config.toml
num_hidden_layers = 14
hidden_size = 256
num_attention_heads = 6
num_key_value_heads = 1
head_dim = 32
intermediate_size = 1024
vocab_size = 2048
hidden_act = "swiglu"
norm = "rmsnorm"
norm_place = "pre"
norm_eps = 1e-05
positions = "rope"
rope_theta = 10000.0
rope_fraction = 1.0
qk_norm = true
attn_scale = 0.177
bias = "none"
tie_word_embeddings = false
parallel_block = false
init = "uniform"
init_std_qkv = 0.0337
init_std_o = 0.0389
init_std_up = 0.0337
init_std_down = 0.0169
optimizer = "muon_variant"
learning_rate = 0.00549
lr_mult_o = 1.15
lr_mult_down = 0.7
beta1 = 0.93
lr_head = 0.0121
max_grad_norm = 0.5
warmup_steps = 92
schedule = "cos"
final_lr_fraction = 0.1
batch_tokens = 131072
max_seq_len = 512
doc_mask = false
train_tokens = 521300000
max_steps = 3978
dataset = "wikipedia_en"
Each number is 128 + 24 x the weight over its row's rms, rounded and kept within 0 to 255. Layers, rows and columns count from 0. Numbers have three digits each. The size before them is the row's rms in percent of the matrix's.

# layer 10 MLP down (transposed), 1024x256, rms 0.123, rows 148-166, columns 0-255
103:128123120099121147120154082155172118144103127115145107135113100103104131128115112129148156116116137110147125146125136150144160175151148138106109173158071135101112126138131164137138130133150151113142151166179124138111152140127117115127145158049101172134083093134122121123148133153135079084126174131178119134077105114120160141118156087138136142150094129151127112131144103056121125101163122149145168141108137134139100156127160129145116109116121116124121163117107147133093114138142106122084123097131161126119141164169150128129130114114121102159169153086156122127138125115131094178138177141085158153130133140143109106167119153147118109121145172112153116151155143108122128157100183111098111104099108122130080162108130151098125142122108111129131114128082133164109068103106094
095:108115140143136133067149145140156084118118119125101152146156160134071131163134134159135135135089151140167142157132139095111123158117102143123098106166159102140100141098088113105157152120112130157112120097131112171092147146116143149117144174111138142178145130124108162083113115126168120139127110087069121125119124132170103111109124121142151105124143105164145117141109113150184157150158157092092110131096170146139143162147123176129113159131091119125099147143107133137143129095080102092138123154110130110127108144148103098158162139145136137125142142157138130104157137127128140130140150076145086142117103114101080130081137169184126124163104131110131154117152094121095111141100134123135165109121124122114160093166140098159101091154097156099188130095131140120128131122101133
104:113095129174139156093115120146126128099082138101152158141079083131178134128162098113136079110122131120064146120061092087085111140132143113129106176123128129120110132132133132128116097145123084096115130142097141158159131150097142083091110150137131149141131071086136098106139135097138109126131166106156147133140114136113153118147140103143124105086122126127140160143115145117139145158137129104149154143096101094138137135136117125131122106135117104094141119134123115065096157119107136127143133137103107114141122115112149144095174128123145111126125110121123112145194140094128148134100102091150152155096170123122102105158123144129121074105128133180127165133124154164123133084145102121107175122112161127149125110153120082102115119111122077107133178096172159130147150106094149
106:104096133099121169136111140138131112095100129106134119105114159141130093167117134123098097117136081139166145133126126126136095114128118145123162099120137154162140104170167172128119135094128129138078150141126123110094158140152129135105105121138123125119100152132128136136098169112159150108133152115128118170185093103113198146113114128125179134105106147132123132134131128071095143143120151092130156097123114132127104132141135164094113093135135138153123106117173174147161125141065135127127144113102148073088160134100142125156112151136133091143122095104135099126139141166127148103147125066097146097119141121133130105145113137133122123160127135093163141114100140106141138092109101099131064126120172149165143111137152137113134105078151131143141120131132043096105078133102110
100:089151153100139108133089143120127128145105114144117149116130161134114143127139177158136126115121121139151159100145132116152114130121142167115097154128154106145141134089113118149087087158146166156147132123120134133124174120155119168109116144117176094161142134106148123135165114174093136138110179122194144127145160124086076071132098119185120140131161147146101094124142143118115158135128164114150117100119148084114137081132151118113127114115104106119090122134144129138152134170132157123134081121099149127137134161133120123081119125155123142143079096147121142152125122180142178164093143143149126154125130132157098132114129145130119123094111152140123110093145116189151147119117159127142083155120154146170137095154179111103106149116108120144142125107122179087134141111069159
097:138137135091145099109109091143140137125136091173187159127128110144127133096111125155140089162112111108156078110176104073135149194118106097150127116103135091122118136096124138081109132114118155104126124159128144126162134101123132127128121140138135155112115108182155132116094130127153086139089097108130092152083094131130130124106157150126151122124157117188108146127092096126109122133163126146158116106133141132075178129114150084134135113131120106127104099110136142137148094133068126126116141108169137144131112095162123125138131111128150139117176158129121121073159112070166133112119144105149156153125141101138137129114099072135152132108135139113145163088142121103129080148129138106093152107151117145127111104147102147118130153139084072134095137082090154132144139112121111
100:123123133119110153110097122096160114124099138089108129129145098170119102113114141082099097121127119123149144142187137129154117178133149151078148146151086164075126118156099168124093144129113167111149131151150108134091131123129124143144088130160111079108128125105106168091112096091134161135116116121154137102171134117128148124112136139106100048142109167107111089108113138079089152110113136089147120131141108151129070136145111172121170145127102085139133146109130141146164114135122118126123146118154154123130159130159118121127071117096165133175102101105131119131139176142129140146154149124187146085165137121116107114154123130103155165134159130168138137120161134113147156128154162150116130100130132111138158111117129130096129158129129175136140100135117091132108116102097161
101:133124129136128089142129160129087139051124136169158151129146174162137114110131191147151132142165140136123100128198142120133103137133122145156126086092121112114094134104095110169129158112125104084113122142175130140152089176132136111086133118130120150132130139072151136122116121134119132155151137139106138152146103085101156126179150134111165112103097135134130121171098114149105123143101112137112134107118101127112119112149152106162161155160122136165121100134162123162110119124085135095115126143114117159136097115081116156166145130148170163119109129105124156119106116113078093094129147123169140107146127152121113141120119143199125089147156133152123122136148158152130170142139111105138119141164131119075182137169117137108127122150117096120137129159114105124117130108071112
098:097117094168135143082142165121132126112107149130149098124101129191101120112191140111133123163102168090121105175113132108137125117149133168122156118139106164108118139108156172157179117116161144142132100110122123088114162084149165135100147103094122145173118158123065142129136104166076121162106124155130116083121132084089144151103175140102143133119138162190157161123083106140106135110098170118123138112165126117126181101146139141091104165121131110124114124125122148113171148116138124135166110155130124131118118139078098156138124129136173134104105166127097173114169172115142128161140132126133119164143130111134144117160122140123141125108153124132137117152163153100114128117121150127096135142102132161141121127133141123100134106104153140112135136097135109126151133071106142
103:108142168140148096145166119135101159119129126145122172148078121113142107140149082130146122171127111159125103114165100114135157126136099125112096126118152134138149155150098097127092133120136100110108155122145133106166127130105172119113136116096132144123151134152141173145155103152100153098113122175181106135129172137166150131132115157143110128144084164115116117114109118123157123113147088154134138137123141162112127156176128155124161158102133093118108128140095111128154118142122128169179081142131135110107159139155071129098163102157119092136126139180081138157117104125129097104095134136120085136127122151160132110110124137135157104151105153122082076114142107106135141190134120112129134142147121124123137111164095145140130102109111141141110128154082154163112144167209179
092:137155091128153081117162145119115116192131108141133077147145112158141112106131129154146124144122138105106161120141197184118086077107068090168139182077127120164135127125106144116082119122147126125126101149115136136113175140142136171135114098132120149146153138133134131133123120135113092115146084139169185160149139103088140154118172134150110137148116123149144130117129115121108136118119146092150140134119109112107112108125128107082111165122133108145128147123150135151168164168145132175169085135113108167123120116094061147164110135134154087144127113172148135142131141131139101131145141140133100130117145141154176115115169132117133167144178166122141140174113140134103128147136102140107103090136137108100099139113084122135107116136127126095112130114118116147097174105133119
102:147158171129138130114159110153100154130123150134114162096126118102129119101153179092088138129151123115132150125125154156145148174122064113111153111127129128111156157120120157149097091121156146138145181097134169128139137119169113110117151139131120102113089145148120133136147153149176136153114149141112180138126171119084094138125113132118157115147140097129149144181099133122115157095124158149128137132126100108106159122074124165112143129127100121111122119118129141125110187076118123164095121146157124145126124153116153141103151171132140152152132169115154150124129086141133154201134142152112121057142114111141131117129109186144105140134080076118111144127147148098197101131100100137165092135157115133139163159115165144120136112113151147129106136133107113143169135131128124
103:119140131130121157139126125137112141161104168134115142134138143133141104111110211101143146097128166131132137082151159125113111115135123169135101160101135120104124110146127165126108098091136141152119152055146127165135117120117131080125118098091140124166119115137082125131126124099120099077118146089129092127136110131122155097095113105121116104091153130173094112152159079116171094159129137149070151090124149106101095124162121143119158124121128154113155179103125090089094122148132112143094111123124145150123149155097108148130085130128149119134126128108132119139154159097136133142107165133143127146117138093159074100141162098105123133141186179141104116163127120125139114124083130130107126148119127110124166193115137138110126154107140158146119126073114114174117131163096119
095:139191139096120114104145096104145096146098182145145120164165118070112122126186061123143095129126111111100165167132132135083099130107148084123134108141106131131167124127142146144079111173131159098164179118142152109132117112167114106113135145140116094140139149111122073159173130131112172065112174113099093106133128122099128127120120131138118165111116155158170144084155105125141141105117082118130156124135094098134124158128109083120144130090168137086074151109140146107118130133175102111181135105120164145099117136106119150129118142127134174105149129164136141108118105132157129114138139122127151144123183139101132154131109128124137141089141129156135116118178147101116145129127108155113129136111148118102160153127130116126122102142130120118157109137100124156120133160127114
104:132128121124058141125097114147098182148136115122149163108136088185157136074160135127156065118127099112064102108124129151101128109153182120139139152139087146092152110143098131102121167123119142115132140125156170122159110138111099130131130123111126128130118145163169150142115149151099157097120140104118116156113097156200133106145147115105181112145120152128105081097130143108142100104104135112146136115131135149143140118138105114117173129144127120117089097131137142127073137150116147129124095102101097128172106078145129098169155150135132128139114127176119112157135136100094162160120175120112129159087121151152133164112141103136096145139084108147122144113133143104134129122154124158135155119134088166101180101153125099120122131138110144105095116127091105138121112108096118
103:136141137145144135151153095130166144159097115108120136140154097156104129118169156124163132116116119161106150118190099113123186111125072113108126115112096110157121127124165129154129129130138143139117170144114131145125114144073151133161109152145158120097132140131112155113119106143196093098145119109134145102147138126167095146132116135116107119171148083116097128148114110127157125142122161155160122078108112156149111139124158186083120164129126135064177116124095084119159132100105114139140115096152126118130139128127105100117172174164126145092151130113120092148128142133125116132130110140104094114119099102125133103146126126146135132149157115080087097080126138112128147116129094117162187161150151157150105173075150137123155137096141160126113143104108155120113090160112132
103:117119157086159118102124106127125173119130146118154114119106131155136114142146126168167128164129115095131134180111116145179100132111152150146112127168132108114119115168109120126172105106097111128140133135057139128117119102190133133156121149153105099141104156101132126145142087122131131116143137160141157117117099131122184098148148158127107118108087184154160130093121138125124114149135154130123130094116128137117147121134135114147147117118105114104172117159128174158102080176122085119132147120118136134146165156109113158155127090155125134132097119095124138124135119152114111051177181128143132168133147113139093138123124119155167108090097136147144124124124069122126152116121107100145086137125121141136140146091083142137147109105104143115167129194114118067088139140141114
104:147125108095177151124146136138144122131131158115106171130157070066182083170090199144135052135151097160141109155151120148136150100127167106090144125124125147123139162122124119154099155141110116116119128134140110093155085108105119123130132125150140150112138128179128134111115115147155166140126101109093131158127140123071113145150126130118137106136134116107136102123150149121126124123132117148139106126155147159120131128129139169110144136139103108119172094132156130135097094113144093162115152126113140101112094119113110080100171150133143138153123080114141150122133142164176110111119127125108157131080108135109114092144162159112118150118177083128122125115132165098150110153093115121131109135126100144150098135153114131134114166126124140168105109077086143070115084161149130
095:102162130123169156057139140138128143090088157130124139120092130118122139144108188111106141122104142179103143119129138113146107133170133101110108142133141094117116137135120131150157106123107141124109122144120089163139099146128210119145148130155140133171137128119140085106070102115114111114164161141127163122102165160144106153168120108139133151149145118110138131120112124155092118120126127088154165138110117086084093108114078117108135136128163163110073140153131115127161141136160141160125137174122138115090114145132155133101130109116148119129072134131140132112142151156161182117102143121131120104120090129078133068123140143110122113124121166115131145118153140089139120069163101083094098118138128113161134111172106125172121124122121098148151141159100146143116121143097128
# layer 10 MLP gate, 1024x256, rms 0.167, rows 149-166, columns 0-255
100:114118076153118130117134166122113129101098132148118068114158104075120172177147099135169112140122143149136116084120148136146145077134116110133096133069134102116167116097102114132112122144111115155110116134137100128120131067141097135133152153170105085122151114105100100123112112149116109133119136145131141159124125135083070126115100122160168116117123113109123153095125174169138111147137104105118108148128182135089128133099089154139172118171140133190126132135134185092094112095138108132121119082127136130089075133140154103127167121123113116122117118098107136109096109169149147137130100096151134145125138121089144136111125145174149097125138138160145152087131094126155136142146109143106138109123154145106140080132159125138129137095132118176152125117120130149106174137122169
100:147175148171131122143082128145118167153091118124126131128156115136127134095129154138142129075142150126113122101097103098120128113070153091153140102089115105118138124124168174131120161117127113165189117114143112144146151108090157116099134130107130115127131135099149097084113136119115129142123131155158106149096144132120103137105058096121155148134113114140121134149158115146181117149128150116125127128141166067124162119132118124123144134155091112129152185134151159147142152132134129107129153120137125083133133133163097096100106173161117090102138106160139119104106103116092128123157103129130122126097097093093127122115119164143127131106144136154165171107107144110112130180133072118139188082119165150089112149116185151117143110185117133130117166143108141114088132118124139
100:157115139094102087108158137171157125162096149112133128124158092092112113129094127095132088108140138142135122112113162153124144125135111113124140124106131151139082121101123102148139154143101160096118150139095104148103137145139142110088092160078112129156173090156129146194107110156092114126115145104091105122124115095125101129148119117144136083107103138163127148132094174101097137133161142127158157146157124167135092122094118104157127141131144084186101088087098140064133100114119169131171128116141105157090150168137143166124100121101129105153138133140100110151100130149132075117141125186097133125183130100124128105117141118139125108124114090158145124124144154129124160122126156147128132126120091139156135151095092103152162122154138158098097141137130108111130126165114144
097:115125101105122111104121080115138186099151148080125079103110143142101144160136102154121160134122101129119136095115132109154130135068148114072114091074145136145160140119162091157123120158132153132082141149156115101132182152140140120133109149130135113136181123103127150127140126120108074148085116143130097113163145149092137125104123122125147141194096122140135103131144149114089141139098106180107111157132090154156144152124149135131140128108102125122118117094130134154192157101129135147166128116136121138128112105142127136074143140146106109147122098124095144141136111170157105141108148153133153131101072164154082110132159144137160184161094092147114153101092118139116100124118143117139156124123106115114139149120162126143111118097104160124126127115126160152152177130113167
096:173108102137147144088127139100151109188122139176116116130079118139109142166175155115155095130125131135121095110156164170173160163114150145127133131066171116135125113131140127149133135143118143147132125095097136102117148135122158137078115121112145125173123100125137148140155133112146110131128148128150096106117124159129126150142110105114137138173108129127131113091112101122167170119131121128160149153127123124119119175102150116092152142151128128139137113146161123100137097091160164135084138119112085159094141105071165089128108163119134138151132106093073125140161129142112166112122121125123147100103124138119071122097113153176132139158132144086115134114113143114112097136160132107152169130126188111123139104142149165127144152148056144154103163160135115130114091178140145
101:125108120142117150118131153153145128147130112066111148136167143116134131121148108093172111148151122095132094165143149173114116159125144083152160177135127136125129083082125114126171091150094148142121101142146117141097141111160116180139155074125140125125164151140146133084146088129103117143100157145111134110147099131168112146137143082129099147136148117129189112146110130151129144111124103122169123103121163130146106118130146168082089178139126185124160157155092151108125098139116113149121136106174201113122133131162086105133144111139159151131112103123074087106141137134131144173124115151150121116103108112149158170167119087097113157153134123093104127122139146125102126149154161115107112111144110113134115122087137116114083115126109150123125103101167124092125122125144133
103:107124155119096174141108127108128147110107171116170203137132146126128117145145142095107129147106097147113101150134101107122166129119134150135146126128127125103129154151146136134168124149121143111177168155153106117140101146137168116150113108110151136108147162103174166075174089128180132136130140133140135132124152133105133136105123154184170144108134114142117105134156111123124110125116122110147153172080153102120141125144124089146179152181112104136100106110112121139148127093150180128143144118119155129129077113128171149134134136154158135174163090168121123170096122138128105127149138136111155112148125119123179179153160128133105089114125139162089114117180141193110130126141128110113135183156106098139144112119160103151120124139110121082150111146132144148158141125165127
098:133153117123176139113117152105105128149141157167144092169118133196133123173124111117119150106141134117127131146144117146172110134127135159115153152139073147123144150113157126123133131145144124150129117140107098134144134120125085112090137089097101146165113140082117083113151076137122157159151123147135128101122135094154113149124092137145105094129142166145128119146144146098148133122160175097129091110138080129133143112135111159101137125142149144138146149138128094136095093153122155105139087125106138102142152129149126096131127123110136124103139140096092156118131091123125138133132113160125142130143129179110126158123144128140098136136100115177120166117147126089113120120126113114182054096140111128069142124149140107087098188140086094078123108150176065146151180120093139
105:135117138134134141139092118125098118172152135121179116123109119176116152112118119112141127130182142127131119136101103115088116142113146164116115124135130101089140113072110139089134157101125120134173136108130094095132144138106123116092109111168124140145148108083158155112175154108099136113098115135120109145177134133093135116103110125103127165153115148138101107130124144129121125061126084118096151115148093142112086128142162140175127116107127117125156119159130097122127072152094127134147172149123116084150121139117111108142155121161159096138128118162102151143174100138121146120140117113139156136128152115149175143137130139148122121123073113087091118148076085158102120144125172148151130140122135156091201174137115080106148097095099127117130131101159078096106103147148121
090:111165137105104178150140110108141079119122141154137145110176102154146096111107158115134123123148098130138112139108159121169116138134129131136156067121099145115090141143111155127167134147095132137168144125136153147133117105159127130136124165105155101144122110114147143145100155144131162166149138154126106122104116144144122095173100138119139153091151137125165080142126088090142172170100147144136118126122144118117106143117092136134122143141125179145130071116134125146125101108108118110078145123077112119112134152135156129119169114171086099182128110082106123117147172120145119112166147111110121122136117119135132131150137077191128123207131052122127099105146114119115126136102115116136151149131125103154141090095140106135153115133113113133127170110198130116141158104120117
101:114130116146079156111107129136144117123116114123159092122144136107131126150135128107148113169147124091138142143115088149128100170114133133153128117112133148148144117089102133172132147135146094081084141106132153132166092124120136089118144134113116144130097139131128141129083107164109122138164135156160093141122132163143145086102116118094114157144094151137121118103128164069139178119151159118114136081127135119173167129161157127144120151132082150149169084114113102156112143183126121164114121153127107120111146067143089157120109154125159132125120157135109159178107133117127135051140120137102127156135159101124102110131159098127141121155142110112135096143062126137107085105086151133138117137121096098118172114128149181112178134148150149157119173134138149128143162142155120
100:118104143116162113123113116161157105094150156180095113114122156106098081135124116164151117195110146116139097115101137117121087140144117094116119122091168130149119147105141134127142141162139138137130122156119135102103141112118146122127131154097113153092138120154123124144139163142149098134091093140150112140103106123156144104147110213120192142137124171138108125119133116046097120139129104140158142133106174102139131157116127111089106108131127131132131141143160126155132141143143104120096148113138118123117107133143153091147134117141111081158107157113138139115162146152124141127180130129117092078127165071152137074103096148056120131160141166142116155126117115108140119153138109077121114123133145095138139122163122118157191110116149164076107128130125138120104094144124122
099:103126106127161168104086113115111149131146119121143099097111131070117141129081094129194111094117097116116140116118149131161142095115131113115123140139127136184135179164111129156126123116116091116155118124127134114101115146144100135163102144108143120126142124135148155098141099137150138109065145101104135083136126086132112093148117143121116115169133105115114146127074140127122096114110103094133127162143132098122144128098149115149117146130116159147086112129125152157137140110135157154147139119130132139158095121122167101139142115136099112115152123140142185113140201132150111098170097108169117147099145137122149109093130116108143134150154151103101118098143078078061163122110110133165121173083154143163119147083150092099135144137118154166159149108146150114147157148134171
102:119135099116106149138136125145149142165166107119107138110092106134133098083122115133130150126132115164091101114119115171086091166134132180124116113182109115106116115137114131126118120144129113088133125158169126072141164109134136103160152121162130108155095118107126145108086165151172127113076142157138134153170175105159107055126107130147106156203106087123154123122129087091164102096156152111109135131144161116104132120129101127122162152189113137115093124105152163113087118100121104142121099094141140130128119146132134158138153126118097146117096131147087153111097130150141142108101124158107137163139083124129145132129134150134122137130103159157114087160144116092168096160092143126123089103136139095118122149121109145112116154113134157113110145107102121139073109125130136
106:132131112177152110126158083090133109107124147136142137107131110118053128119112078155146107081134132123089131102102177142119127137181132106133102094106124145116103145149130104102129138164129114153109116136105118109093105135137102133087112086106140113089160141167124146132085118101121118082127159100128111129143171106114146161113132112096112179117156106156123130096129152111166117102176140083153151166127118134130112112101129095127143096131134147162139154121101149154124155143104102113100171150127088168173145157139092147130114130120119137091128069112132119144124093145125122099126121153111159077135113136125141175156124125099139136174083129133138148109134136084172125106103147114144117126153150136091124138109185126137101127089121117121146151110102117099087092091131130
103:095109111076080107092112148117155134132147134116143173139154129137104159123144085129138148117152141099140169113135085114153096070078155101146177125106155169150122132160148129115157133140156146141122145099180129120113142121138163134142142121088103120097172115116125168125106124146127170083173102140062160133106146170155108154123169096140116138148154119126111113122095131128106107109139126141145120142132156104088143117148128127145143103143144158090115077118144159148139136086144157117134141125104126125090124144139074129107105132157138109150127102059176114086125116126092135124124140106111102126129102130133114154105114145106133127126100131137115178115158104158127144133121155178128124151109134142122149121147160162086111135171101122177151131146162157144138169112146129
094:108143122160144112120142089132135102071127129159143130118131139133103164170168080141138130097103163164091133141125096111150119148136153106145102098098135099114135068128153122128094125093114139113093134104141093112159123150167106130130159122106125182156161154118174119133146170103136173129145110134140142110106143119098156076111120149142094142133130134110145109147080136144100158109117148084162120127084128109150151188148129129178130105109140083156143136082159136079113108075128130100170156156140083163136172113126113121117108126115140116139143154134128149098136112112132118087127158104083132157124162107116100191135134108092155110142095136144108115123095121159123118122148138122086141131117137102129141159117097138141161154115151105112144121152159139117128135089133106
103:141130099099123162127145115105142098092137154139139109094117111107118141115144155115124096116133233117131092131117143140140133114126128146134127156144107117110121136102175136138150128138126127159128124112142120118135134147102123126111146101093125104089142119121123110118133147148158133121076130129114148151120153118060173093095139097114157095177149165099129177135142070121150102133112122141099114138109138136178131112147110144165119107078134149175125148131141126135108110116077131099163133161111141152149112082149140116131154098095134149102086125129168108177165135106130077143119107167160121103085116132122129096134156103160155117096102126142130089114112149109151106133135118162162143112136143094109109090167102103136128168176100156140123110103144131071127146101100124
# layer 10 MLP up, 1024x256, rms 0.179, rows 149-166, columns 0-255
093:094122129122134140153140150160127105098117142193128117109149150143151087141153125104137131132134124133116136061124121126091142100136102116122091173115127136118081125134144124132119135063131158110109162131110139120102119111082154111171109163144116144154143081163123127101150128114084133108139116188119182130171121095116179149091127086069118142139077135107119118122133118136100151161104158118115097133146127155139129123157085157151127137130127136176120098111130118088127145152141121133101102096104169093088112130130077136131165173109158116142145091105104119129122129131116100133097148108132148110098109143104141140169138135147108154094110112157150086157126135131152159133120156116130096136106125149120127139160104115147141095160164138136154156170109132177097118174108136
103:093161101168125153084140089083147115124095147145085099115152124176130142163097112115143152120147152141128119148115116114131131095128156141129116101119129125160140144144134141170123107130112115124140106142138123138135139161113120136120112120131139113138143141109112180103141129115163163092119107123118141126104113161108129125085157142149101127143105122121086122095118146129165064215119082083123152129145123109143144141124109158075126120083133119133121084144132079123113127114093117120116180090069103110131108143115110177130142102133107136177135160116106116109104109088113120141120135139170153098133155110167110079112142119168114147132091075122107137097087166159118163100138108111089153126138123126124122125163113119137084114137136127127151059126116139144131129126135082
106:121114117147169119132099179103119126126086115155129144132146151120153147138158113150132123133104139121128131116123111156106134149101161116118133144148144146113069123131164113134109077130120086063127166129137090135090115107132138143138153152141131108146156114103136146115151115139127120131127149167116106103142159083130100104117151109146148094163135118088150128112157131151132104140101102098176128163133150067156144106102158084108179126135166202105112101107109146090098136159158123121098091111115117127156158120155101180163100146115137122125117098141137065209109132138107128128130120128111131142128114088136076127105109121132134137167121130137097105134125118137134154114149094141126147071143136158115130117121175092095142163141159162143110119119089134116117152168131139
100:090131101141122136129113146155118123132120110162164165147117150109116134119129063084149095113125133150122103121130132155099173147142132152170150137160088135097120131133132129101078148113139151130139100139148128150133145110128104160151112121155147132102070164135133130149096137150135160143127161127084125115114152173130145128182120151131109127118123106130090152146143132116168163128189166108117152097126198117098135112158096132135076113135097122119121147147154146125086125154124132129134114099120127156103098122137137109148135128080136137143115170139149105123114162129091133141107107147148083068144175076153110157116090105125113103120160116107155113152155132114166165130147110161122119148160138164146126103183103134120172147139142105086181168136101155122137121139109119
097:113130139141108132167122121127131087133136139084087122124102150153102128118189117138166151114105158081177123086123126121132183136126163169118164128160150102115140115139142156118097094097127120162086129109129171151090145112160120132119132097149145154117099116111119117139101116131108104159116164113191102134102147130105124135112122128125107100113156116107091103055117135113117132082118157104146114120105136144117095134149142158107146107141121074112154144132107154178160126134136120151093173128124141120144115123147087103139110141120154125106095137133074104147157143118147145122085107158115112120145126135079113115111103136121101121180163165180122164126145139133115148152121147116134159131085152106147097178097166144095152120148146149094106140150122133131137128123070111
098:128122126140101127116154150116143104145116116077125097153110138135112153161144105131099142127156068166137103121087144157061132104119152180109115118113128133118149137092109081156107168146119139130159148139182135131127129132141124102152144143158140097136146133156161095164091147101132109100169155177115131171134170119083138140153138143138110124142138128107119177151109134108139146101151122141100101143129124152116123118084121188106164166127089094136099106194148159119146117119172104142131119099149130116122138090154111086126097132148112115112135160161132121120157153140124132156114137125101133092130125151149117150152136187112089175113144117140148124131125183148129111142152144161120133144146153135135136109096113181166109112103166111125141118122172129094102101164106131
104:103123124093147125149080152110135099132084158147139148147142109117110132136181160122162152129136133161117135116156129108124104129109135133156158101156129160163093115107124123127144141141131091139091121112101113101111120123087109121109141155092091129122162118174105113134126141179145134092164155112144116118116134163133172110147143109135112102128146121115131160101108101087111117086124158139149138114138141141131087138089135105122169089077139113114157152119191108127092107118111115144125142115144125111155136121105142111146110129120106116162153132133143146099136150157151152115163130154126115113083119063113164095122139125124128094124123133098130161115189067152144133106134153115142059128107101128114144071127128077115121105057132122140102098091125148098148086112160161
099:106137137145157135107144126135142149130143125138133113145117139154173142115115104110116141127117118099153141120131191101121128123155127107115089113131159140117155113162161140087110133178140121149107181162083143125103105123120167119144140125073133141136158146115152173117109119152110142099122145113171130129137122145119162107098143155163145173137116127118121109086129150102159125134099107134123164155130145087073133137156107109139122147131183111156136159182112139168138109104111158104132134133115128122111112151084109097153141134121159135118127139140100059116119108134120123146147086168147150166153097108100146129124099133178139115096167132128101104098107113111068129138123135137122182121131095143060149120080127143092086114165134112150154094104125140171128135177117160
102:159122146100085156106121124115157134103117135110135116106151121128136089092068139144140196124126118130139164151151151114063143108162103115102121128157095136162107128149118093103132130097136135154122107148117152122110100138120161142146122147115125144145142164116119123108110137147083146147113143175111113151112117117102150137107105107124123161166180089101151127185110106154155153111136157101074136131139119138152154130137110137126123144147155137113106105135151117111147141211159108150195144121134134136110125102143148105080143131159177134109170144123123099127111134135127110136148180115110127145154136126142140133168135145144120134103112148129119108134114100116159139117136135116132152156103194134149128176115162083128201098091159086117142159135164083134129132131121136
088:151091176159128137134139116123112123116087151165153162129097129162097120135144142124147136129134089091164122147110113075145133139118141138119104127167145102078123100139137105135137153088110119120138113103118112091136122151127131123124126113121127153128139099137125115120128119127189148109079160118117152106130139141145135099114121116109116094129086119112100138089101142113117118159113139145122137137121102135122170119131131149185112095146200088094147165143140141123086117097163176070109156155100110094113119085157114118088126108113159157127129134130110162124139110132147120142141119112109130121126095124143124121134041118157160107078131091134137123126105130155145105153133149125116161114133153134165146144119131133084118145145079104101158160094104156158122059120106062
100:130109074149104106123128146098108079117178111100158138121093100136162142115127123117175118118129126128142112161151117113153100142128134141087125152164111137103107123127142161129103143160132159128136101158154142163149116130080101099141133099112130131144112126136112111146134162147106067102136118125176105118126144114114177134089122122153062103121140107123090143111102122089130096137113104141131108109117122118137109092118138133156101148170103134068112112139173128117143097168175114134156128137125091114117099167124110165118122129147118108102130094134156121137154140119129093077079148122164136120137125132107170141136060101130118136120129160166178135126130129142180148104124160125150126100131117122132076121144147101145104102090138116121123105057154176101124119086149120
103:143147097118097113142155182148142128108148118103137104105143110091111109127150135148116147135134143144111181152130100121101120152119129159134147123133076135119096158115108140170136165097178099149114086159159115127135122098179120167136139111101124172146167150182128143104146141135090103127111140138118137141095109078102152120117147121123109111092127123107144104096105097156079129115132132096151080138113132095126146099113153151085149095156121096153086087113115156147107138088112111135104125093174156132132144114166132159156161110142104130107175177143139112104151059061143150131120124115118138100143126146142093132130125125155132159135151109111098164135164156152118167157131094105169130169138132124128166129106121122128131131107151109165098151121131125151142153126136118
093:147086123117100095136157109112119156150100145101154147090137168097098122158123123115147142144139175141109115090114147143096134102103133132163115104122142100155133113158131135116150163119154097116099100148163130144138132137149152092119154153116139097115133162152166101128083125098142109122140089116115203130120100098147103118101099170093128108152130148092153155122150180114130146151129156126153112120088124128143133088145149134137122127151090157151121120132151140138149125071101138144135143148113108124144164132155126094144159144123100124115167101103171129114121140087099154142129114141117076121140116135196133150166059152193136139115158161148120097147144127141148109143108112144138133162126113155176148128133148144105123129147133167099139123108143115127088127183115183
103:107134115137125121139110144133149150135157150140103150110145146076145155085126155118137158105138145146126119136110124117123097105124121133163143169108165114109106130132163131134142122157082117077137094129157056103163147141128174127131166129130151123171074075083149130139109137139151141139134123159111107151147133129156129098117129117128151108106103095178131123181112129110127131121163154118136117096132153140113165077151115133125154114124108159157125145101136085038152123089099112157104153107192160147094111145087153138142145124119152114130125133140104116154156175145153110143136146151150105113156097132136142125114142127141110117122099149116169131115139124076134142145141133196113107119110127159096104155142127133115105164089084124121121104133082095103100121128110145
102:140123104165134094104155126115104135195151101191140126146113138162131133122082150157111129115091090150110136105116148163135140131133131151122146151128094116159145138144134147123126127120135104128089099134116101098143142122183151137168122149158131135137146135107148138120112123132108118105118148137135095121096124130162142089124094114119104093134144164098119126092134134143105129121170122192092121118131151107116085104151139130149112102144123099109145120085098123150090109174170109171100122166105110099162139108115149145119138132159113095159107123179165145110063136127103163141119207105152137118119162130166155106126135114096150126129137162176120147175128117123093102124110138135119136134115086115114129088122111113125143089098155168073165132141160140097143159118125147
103:114122152133146129092141131106132126109155156101190125147136115140141177132102160165141112151127116098120080145127110139133159159122108107134132091115113121075149146135142136125149110107088079142092100129116164158119116144131106089160150107177163146128131154120136098136145149113098120139076151165129119106105132097116116130129118101128062115077128150134091106132117112101167109128144108084121145096147155139175102144099114142128117122136147121145115154133125121124134128153137131099128131087127121097179144109111171109113142124090159131118163097104132113119110136143176102124139090163115076149160121105138115182084122127167162101134109125121101104112156121111178157100127131121128127112151083148114085092134091134115123186134107117137119098165094140138107156135122071
099:123108118142146115120106126120093104136124116099128092157134149112102125178153117144099127140144103116096125126145068111110113116159093151143121149155157164121084127133128142110167123174118139109149089094126127162128160124151156139131120101144107085111153115124137111113177128109156193136121105104089164123126145160075107137109094147098160138148126113161171144105076140113199098142114153114099106139133173124117148154109158145106173122142115120160143145105168084158108109129116113111145124153136082080118113144116128068103121089145151138123151139091094079146113135121165142109189143099139100116132155140162135095119130109154145153117149146125111082119152126123147152118109129119082120114113162128129122130077126124136144091128100111100096106146115146136145131130133150
096:110124083120143134153113133125140102162149119138147154121119126134134157115108144136107120097153057087129173159106102143141139127128121129182127091113087107107144118108075154146144102120160125120125086173176137127095104125154125105161168132103115164143144065114148106103115144130137110097155155127123098170142147118124197128144095101098109160142155126129142165117140114120132111121106131096146146136161118100155121154120099111121166133139158165094135138158113159123115153066109097126113094139118150135143144138101132117138102119104114156126178126095128125183142133180103152138132089159131155130172106162150135138164162143166133130123145094146142131112133163095127149133116127071123106157095104099089145117137070124084142131140127135127117117117136151139103107099120156